{
  "num_hidden_layers": 10,
  "hidden_size": 96,
  "num_attention_heads": 2,
  "num_key_value_heads": 2,
  "head_dim": 64,
  "intermediate_size": 384,
  "vocab_size": 6232,
  "hidden_act": "gelu",
  "norm": "layernorm",
  "norm_place": "pre",
  "norm_eps": 1e-06,
  "positions": "rope",
  "rope_theta": 10000.0,
  "rope_fraction": 0.25,
  "qk_norm": false,
  "attn_scale": 0.125,
  "bias": "all",
  "tie_word_embeddings": false,
  "parallel_block": true,
  "extras": ["capped logits"],
  "init": "uniform",
  "init_std_qkv": 0.0218,
  "init_std_o": 0.0218,
  "init_std_up": 0.0218,
  "init_std_down": 0.0,
  "optimizer": "muon",
  "learning_rate": 0.00758,
  "lr_mult_o": 4.0,
  "lr_mult_down": 3.0,
  "beta1": 0.95,
  "lr_head": 0.00939,
  "warmup_steps": 200,
  "schedule": "wsd",
  "decay_fraction": 0.941,
  "decay_shape": "pow",
  "final_lr_fraction": 0.0,
  "batch_tokens": 16384,
  "max_seq_len": 768,
  "doc_mask": true,
  "train_tokens": 85050000,
  "max_steps": 5192,
  "dataset": "wikipedia_en"
}
Each number is 128 + 32 x the weight over its row's rms, rounded and kept within 0 to 255. Layers, rows and columns count from 0. The size above them is the row's rms in percent of the matrix's.

# layer 7 attention output (transposed), 128x96, rms 0.62, rows 12-28, columns 0-95
size [ 68  58  59  57  66  62  62  76  72  71  69  66  69  57  74  64  70]
[[ 87 184 104 107  78 147  99 164 134 156 165  69 156 153 121 190 130 144  92 125 188  93 131 114 115 136 130 108 143 138 137 178 130 127  94 168  87  97 103 112 149 125 107 113 121 192 111 151 144  73 126  96 183 137 131 121  60  96 130  86  96 140 194 101 141 137 105 125 128 153 123  99 197 159 123 149 132 151 130 147 180 111 128  59 145  85 206 166  74 111  77 123 128 120 122 121]
 [104 111 140 145 164 178 152  46  73 172 110 144  78 160 156 146 151 140 107 157  67 100  94 122  99 121 105 148 109 108 132 137 106  69 128 150  49 133 119  72 132 120 152 138 177  92 118 112 104 154 142 150 141 159 159 145 138 133 181 137 160 157 173 180 162 109 133 124  27 164 158 115 133 142 177  87 114  81 112 131  93 129 144 157 134 145 170 137  79 105 157 109 103 169 114 100]
 [112 135  85 121  88  95  38  96 160 132 165  89 121 126 141 123 126 136 125 133 198 113 114 102 134 135 121 114 200 124 119 126 160 142 145 156 157 101 149 102  63 116 156  82 128 132 184 127 174 174 123 196 104 108  70 167 100 171 107 182  38 175 140 193 109 134 128 110 163 141 117 126 132 123 143 136 110 129 123  79 126 117 164 169 144 128 136 122 136 106  74 144  79  96 103 163]
 [130  97 176  97 133  87 114  95 146 114 149 107 110 204 170 104 122  56 123 100 137 191 120 128 164 145 102  80 143 134 156  62 118 137 197 167  87 114 174 169 129 126 142 155 122 116 131 103 153 185 139 164 109 148 100 107  84 148 112 136 148  79 117  72 125 115 123 134  92 114 105 141 164  70 156 145  88 151 159 115  74  81 125 158 125 112 192  94 108 207 168 133 126 136 133 110]
 [160 197 165 106 147  77  69 130  92 106 142 142  69 209  90 164  66 148 146  94 120 148 145  97 102 152 146 119 182 174 119 112 167  94 113 153 112 122 121 133 138 140 139 179  75 121 163 126  76 127 116 125 137 122 138 148 139 106 139 102 125  73 113 101 151 135 145 150 124 129  66 119 119 181 131 106 145 212 128 148 157  62 103  87 104 150 181 121  69 128 155  92 140 162 140 113]
 [ 90  88 137 122 206  65 151 190  78 131  86 168 116  72  81 136 130 142 169 104 119  85 101 137 160 160  93 166 109 165 129 127 143 119 130 191  83 142 173 169 151 134 134 136 167 108 110 142 147 158 134  88 173 109  99 127 122  45  53 133 139 106 131 140 154 135 126 152 155 175 148  92 102 166 139 129  78 160  96  79 118  95 113 158 121 157  98 164 156 138 134 115 136 129  74 142]
 [159 135  71 155 114 116  81 132  56 138  81 103 128 137 116  79  84 154 109 146 147 117 102 121  90 147 120 175  86  89 122 112 159 137 121 105 163 155 113 157  84  89 176 147 145 159 164 134  84 135 136 201  69 178 198 125 107 136 137  86  79 111 132 136 124 174 180 169 101 167 129 149 172 148 126 111  88 189 119 124 152 130 147 154 132 114 175 147 136  61 147 120 103 146  73 107]
 [ 92 145  69 140  96 153 156 121 205 137 124 118 116 147 139 129 105 138  70 147  76 103 141 154  95 137 114 174 107 132  97 138 186 122 102  75 137 107 100 128 134 114 116 121 110  88 120 131 124 168 192 106 120 204 105 139 153 197 130 153 127 102 104 124 115 157 139  72 133  84 194  74 143 131 112 131 196 134 137 100 132 118 119  74 176  98  82 150 113 183 133  74 147 134 144 193]
 [142 120 121  90  88 119 136  90 223 151 163 137 143 143  67 140 157 129 143  49 151 105 154 199 116 154  99 212 150 156 104 144  98 127  96 142 121  90 131 115 145 135 115 122 182 111  68 152 129  86  97 134 101 109 107 109 149 125 128 141 138 125 122 154 140 118  64 171 161  60 109 106 150 155 147 110 181 120 163  98 141 136  91 110  92 105 189 145  97 161 135  63 162 140 127 150]
 [131 102 150 134 153 119  91 151 100 149 116 102 101 150 167 160 113  92 101  95 119 189 106 141 175 122 122 177 107 125 180  91 169  80 144 161 143 124  96 105 204  83 165 102 164 106  98 111 109 169 132 111 153 164 187 169 129 118 115 149  94 177  99  95 125 161 116 150 108 193 124  91  90  80 113 104 118 103 185 141 148 159 135  80 125 183  71 126  91 133  49 108 158 124  98 127]
 [157 150 101 122 159 147 201 164 121  94 133  67 118   1 125  84  79 135 115  94 123 163 122  70 141 162 129  91 120  80 132 141  93 132 163 147 116 126 125 126 138  81 144 186 102 129 157 156 145 162 160 152 105  69 104 115 144 126 160  93 134 114 127 118  87 167 124 152  71 145 124 137 111 171 136 132 163 130 135 184  73 115 152 170 133 120 168 142 167  82 102 126 125 127 190 117]
 [ 98 127 181   2 131 143  88 155 119 126 154  97 183 136 111 102 114 121 152 160 173 138 149 129  68 174 138 119 146 121 168 161 117 159 135 134 133 115 174 173 159 121 126 135 115 120 132 132 102  78  63  97 134 145  98 147  72 117  86  82 120 173 120 132 129 160 122  77 134 136 104  99  96 161 163 100 142 236 127 122 159 173 176 120 109 142 127  94 127 161 127 110 108 122 120 105]
 [119 125 101 102 144  97 141 134 118 172  96 103 125 145  58 124 145  75  87 104 169 165 105 136 177  98 132 131  63  98 172 136  81 157 113 193 141 120 113 146 152 114  84 131 153 163 122 110 166 129 163 147 172 132 148 112 168 141 120 159 103  97 108 119 175 122 171 150 135 189 115 112 134  87 143 158 137 108  78 165 103 103  83 152 104 141  66 236 108 100 101  82 123 183 122 126]
 [155 131 115  72 184 111 109 116  83  88  95 140 113 154  79 167 119 127 131  87 156 136  99 216 182 150 174 113 140 161 137 128 167 166  77 154 162 117  98 145 115 115  67  80 136 150 161 104 115 118 102 110 126 142 118 152 123 135 114 154  71 131 141  99 137  88  92  77 166  87 121 126 192 206 128 127 191  64 149 128 160 125 121 114 143 153 176 141 117 102  77 148 113 106 114 162]
 [132  78 148 136 177 152 135  86 108 154 176  82 124 204 132 157 150 120  90 150 135 175 166 144 122 121 116 169 113 117 147 152  96 156 130 101 114 145 160 112  94 120 144 107 152  96 119 155  72  64 105 155 101 120  98 154 170 162  76  95 140  79 109 137 117 160 178 180 110 120  84 108 155 168 100  94 138 180 160 104 133 177 200 133 139 133 108 158  99  90  77 106 121  68  90  83]
 [165 158 125 157 148 115 107 166 127  98 135  91 199  72 133  95  65 135  78 142 117 115  83 128 165 142 122 131 117  72 133 123 155 228 145 138 157 161  80 133 104  77 189 119 118 142 156 106 134 116  93 188 113 126 126  85 110 100 122 158  84 145 110 158 104 135 126 123 189  93  42 135 174 122 112 112 106 107 166 121 181 106 117 144 107 100 125 151 137 114 145 154 162 193 147 136]
 [ 84 147 138 202 109 188 166 146 179  54 133 101 135 189 122 150 114 121 120 118 130  32 128 108 127 145  94 124 102  84 159 148  66 160 136 136 169 144  86 121 192 110 103 117  85  46 116 129 150  88 174  76 129 141 163 110 101  84 133 120 118 154 168 159 141 107 142 162 173 106 138 124 107 121  92 104 138 135 111 101 150 107 103 134 125 176  91 140 133 138 126 129 171 143 153 177]]
# layer 7 attention value, 128x96, rms 0.213, rows 13-28, columns 0-95
size [ 58  61  52  57  56  55  70  69  63  68  57  56  61  68  55  57]
[[122 147 135 131  78  92 180 142 112 137  86 171 182  95 141 158 126 128 134 148  97 122 201  94 115 109 147  46 156 102 117 120 154 158 128  88 145 125 111 108 168 120 139  96  94 179 203 161 137 127  91 109  94 114 100 187  32 155 136 128 118 125  57  98 121 150 113 186  76 110 121 139 114 131 133 136 122 142 123 178  75 133 169 133 180 107 112 100 110 176 130 127 148 112 111  93]
 [ 77  66 170 157 135 119 179 156 115  84 186 119  68 174 115  92  99 119 113  83 154 151 127 156  75 176  98 100 105 134 130 148 112 130 134 149  58 158 102 153 110  99 119 146 123 126 123 192 144  93 132 121 158 188 139  79 102 149  74 116 133 116 143 157 121 133 143 132 126 109 117 108  97 128  91 118 156  63 140 109 170 143  87 138 102 130 169 122 142 168 128 204 220 116 116  98]
 [121 140  76  90 138 115 120 144 119 150  98 166 161  99 114 138  43 169 135 137 142 138 154 106 108 125  99 123 127  64 127 171 119 110  95 131 162  96 105 117 121 137 113 100 163 156 122  78 133  71 104 127 177 156 133 164 106 153 104 110  59 226 148 149 200 158  90  96 150 126 116 141 131 136 146 100 102  65  71 118 126 160 170 109 148 172 125 161 189 116 145 178 138 170 102 107]
 [124 132 103 118 114 181  75 130  93 115 105 126 178  75 114  98 161 174 110 141 104  93 108 127 133 143 104  76  97 142 141 155 200 194 169  97 138 108 128 167 100 136  89 148 154 124 115 139 172 215 137 135 196 158  99 117 142  73 129  84 121 142 110 126 116 114 141 107 197  95 151 175 150 154 148  70 115  60 163 152 100  82 133 117 140 149 103 112 149 104 181 131 136 128 179 122]
 [ 94 142  97 132  59 130 116 150 110 131  73  90  77  98 159 128  88 111 204 136 142 129 106 130 205  85 115  85 139 114  81  97  89 123 155 111 148 176 158 122  82 118 152 117 176 162 156 120 149 177 108 176 163  85 109  94 149 136 148 126 121  70 140 153 177 104 105 151 147  96 120 182 114 131 114 121 112 110 145 152 150 152  71 138 110 109 150 204  69 172 149  80 156 135 109 122]
 [140  89 143 117 101 160 153 145 124 137 124 148  89 120 169 113 171 112  88 109  93  85 144 110  81  88 113 103 137 186 203 208 139 134 129 110 134 171 174 118  72 150 145 106 115 113 130 134 142 142  59 137 107 218 124 129  95  66 152 106 151 160 160 147  71 110 132 142  88 116 144 137 147 130 101 133 162  89 156 179 132 137  64 109 121 118  97 160 118 157 108 215 144 151 114 120]
 [158 168 191 137 173 196 127 107 127 138 116 173 111 162 109 157 185 116 151 137 103 123 149 182 188  87  87 147 211 150 121  79 108 117 147 130 118 132  99 101 127  91 115 163  91 131 129 127 122  77 145 122 133  71  83  93 157  77 154 131 127 106 124 101 106 101 136 144 111 160 100 101 142 144  98 132 122 191 161 144  93 123 169 177 152 127  92 159 108  84 166 122 161  71  54 134]
 [117 136 184 103 184 124 122 145 109 151 133 156 133 114 169 102 172  77 103 199 162 166  93 149 165 123  84 138 107 118 110  88 183  97 137 178 120  86 106 113 144  95  89 105  95 143 186 127 121 151 162 113 117  85 125  94  92 127 129 108 165  92 136  99 135 164 169  97 162 133 183 118 117  81 126 170  68 120 118 160 147  99 120 115 119 206 130  91 124  84 184  55 157  98 111 124]
 [105 173 152 132 128 171 127 133 110  99  64 204  89 216 154 150  98 138 128 114 115  72 132  82 142 159  87 143 152 128 127 131  88 141 163  95 126 151  82 155 146 157 154 146 110 142 170 129 143 154  69 109 170  61 129 146 125 141 136 119 155 151 139 163 143  52 128 147 160  91  88  63 176 111  97 159 105 138 129 155 123 151 121 116  92  67 126 160 144 150 145 129  63  80 109 113]
 [107 142 122 134  71 161 139 121  86 109 143 149 100 122 135 138 133 111  61 137 108  85 154 105  94 171 128 118 182 169 174 141 166 167 101 150 106  98 196 160 112 153  63  80 196 170 104 150 144  86 115 151 155 140 166 135 170  94 217 140  95 113 149 158 113 103 143 121 111 162 109 150 101 116 148 142 104 182 110  62 142 101 110 144 125 136 109 160 133 127 146  83  86 147  95  61]
 [174 107  83 166  71 122 138 152 107 104 147  76  74 144 111 113 133 179 132 134 135 172  68 143 113 144  91  87 123 196  93 100 123 108 101  98 129 136 142 148 153 162 144 169 191 102 159 105 116 149 205 144 132 135 168 127  91 101 144 122  98 152  98 147 148  95 133  68 129 149 159 110 114 162  47 160 189  89 112  74 130 117  78 170 141 132 143 157 125  79 148 150 127 168 152 145]
 [118 151 103 123 152 124 120  96 136  56  99 108  94 149 145 151 143 121 142 135 163  81 142 124 108 100  91 122 126  83  77  79 111 149 124 100 110 150  78 121 176 143 162 114  88 188  74 180 105 102  86  95 145  70 119 145 145 184 186 131 161 157 102 132 122  98 155 105 131 144 117 188  97 125 173 115 111 172 163 132 142 132  96  87 149 120 177 121 177 189  89 171  82 181 174 135]
 [ 87 112 136 182 122 128 133 145 129  89 104 111 114 160  91  91 167 142 156 128 168 163 106 133 167 119 155 119  93  85 140 117 143 105 226 157  80 167 110 145 167 141 187 152  99 103 170 140 125 188 156 117 117  98 136 118 117 160 112  85 125  91 103  98 109 135 173  78 214 171 169 124 131 140 111 116  93  97  74  92 138 112  99  77  80 119 136  76 155 162 120 173  87 143 137 154]
 [125 162  93 141 147 118 147 106 129 123 154 156  96 166 114 125 152 111 129 157 156  67 105 169 100 139 141 153 112 196 148 117 104 117  78  89 165 145  62 107 136  43 135 117 148 100 131 156 202 172 148  93 183 154 168 106 116 143 178 102 107 132 130  97  57 167  77 154 133 119 196  94 125 112  74 186 113 102  81 127 104 122 103 142 115 108 154 108 105  97 146 142 123 129 170 176]
 [102  97  66 109 117 145 122 145 112 141 181 161  93 137 109 118 147 128 108  60 144 121  94 118 116 101 158 187 182 205 152 178 110 113  79 142  86 175 186 156 107 154 153 112  88  92 120 111 146 136  77 135 113 155 144 204 120 102 102 147 166 128 201 132 164 114 120  75  77 109 163 174 115  90 109  99 117 133 168 124 147 121 104 112 131  97 111 142 198  78 130 150 127 115 104 124]
 [117  99 113 120  91  89  83 134 148 179  95 120 135 115 148 137 149 120  68  93 124 147 126 174 119 164 145 158 153 171 104 154 123 150 119 126 110 121 101 117  99 110 195 175  93  97 168 108  98  79 138 188 111 106 144  71 157 109 132 183 108  93 157 147 166 116  78 148  74 144 167 148 153 131 101 143  70 175 171  79 112 134 170 143 213 125 124 107 150  89  48 102 140 127 121 153]]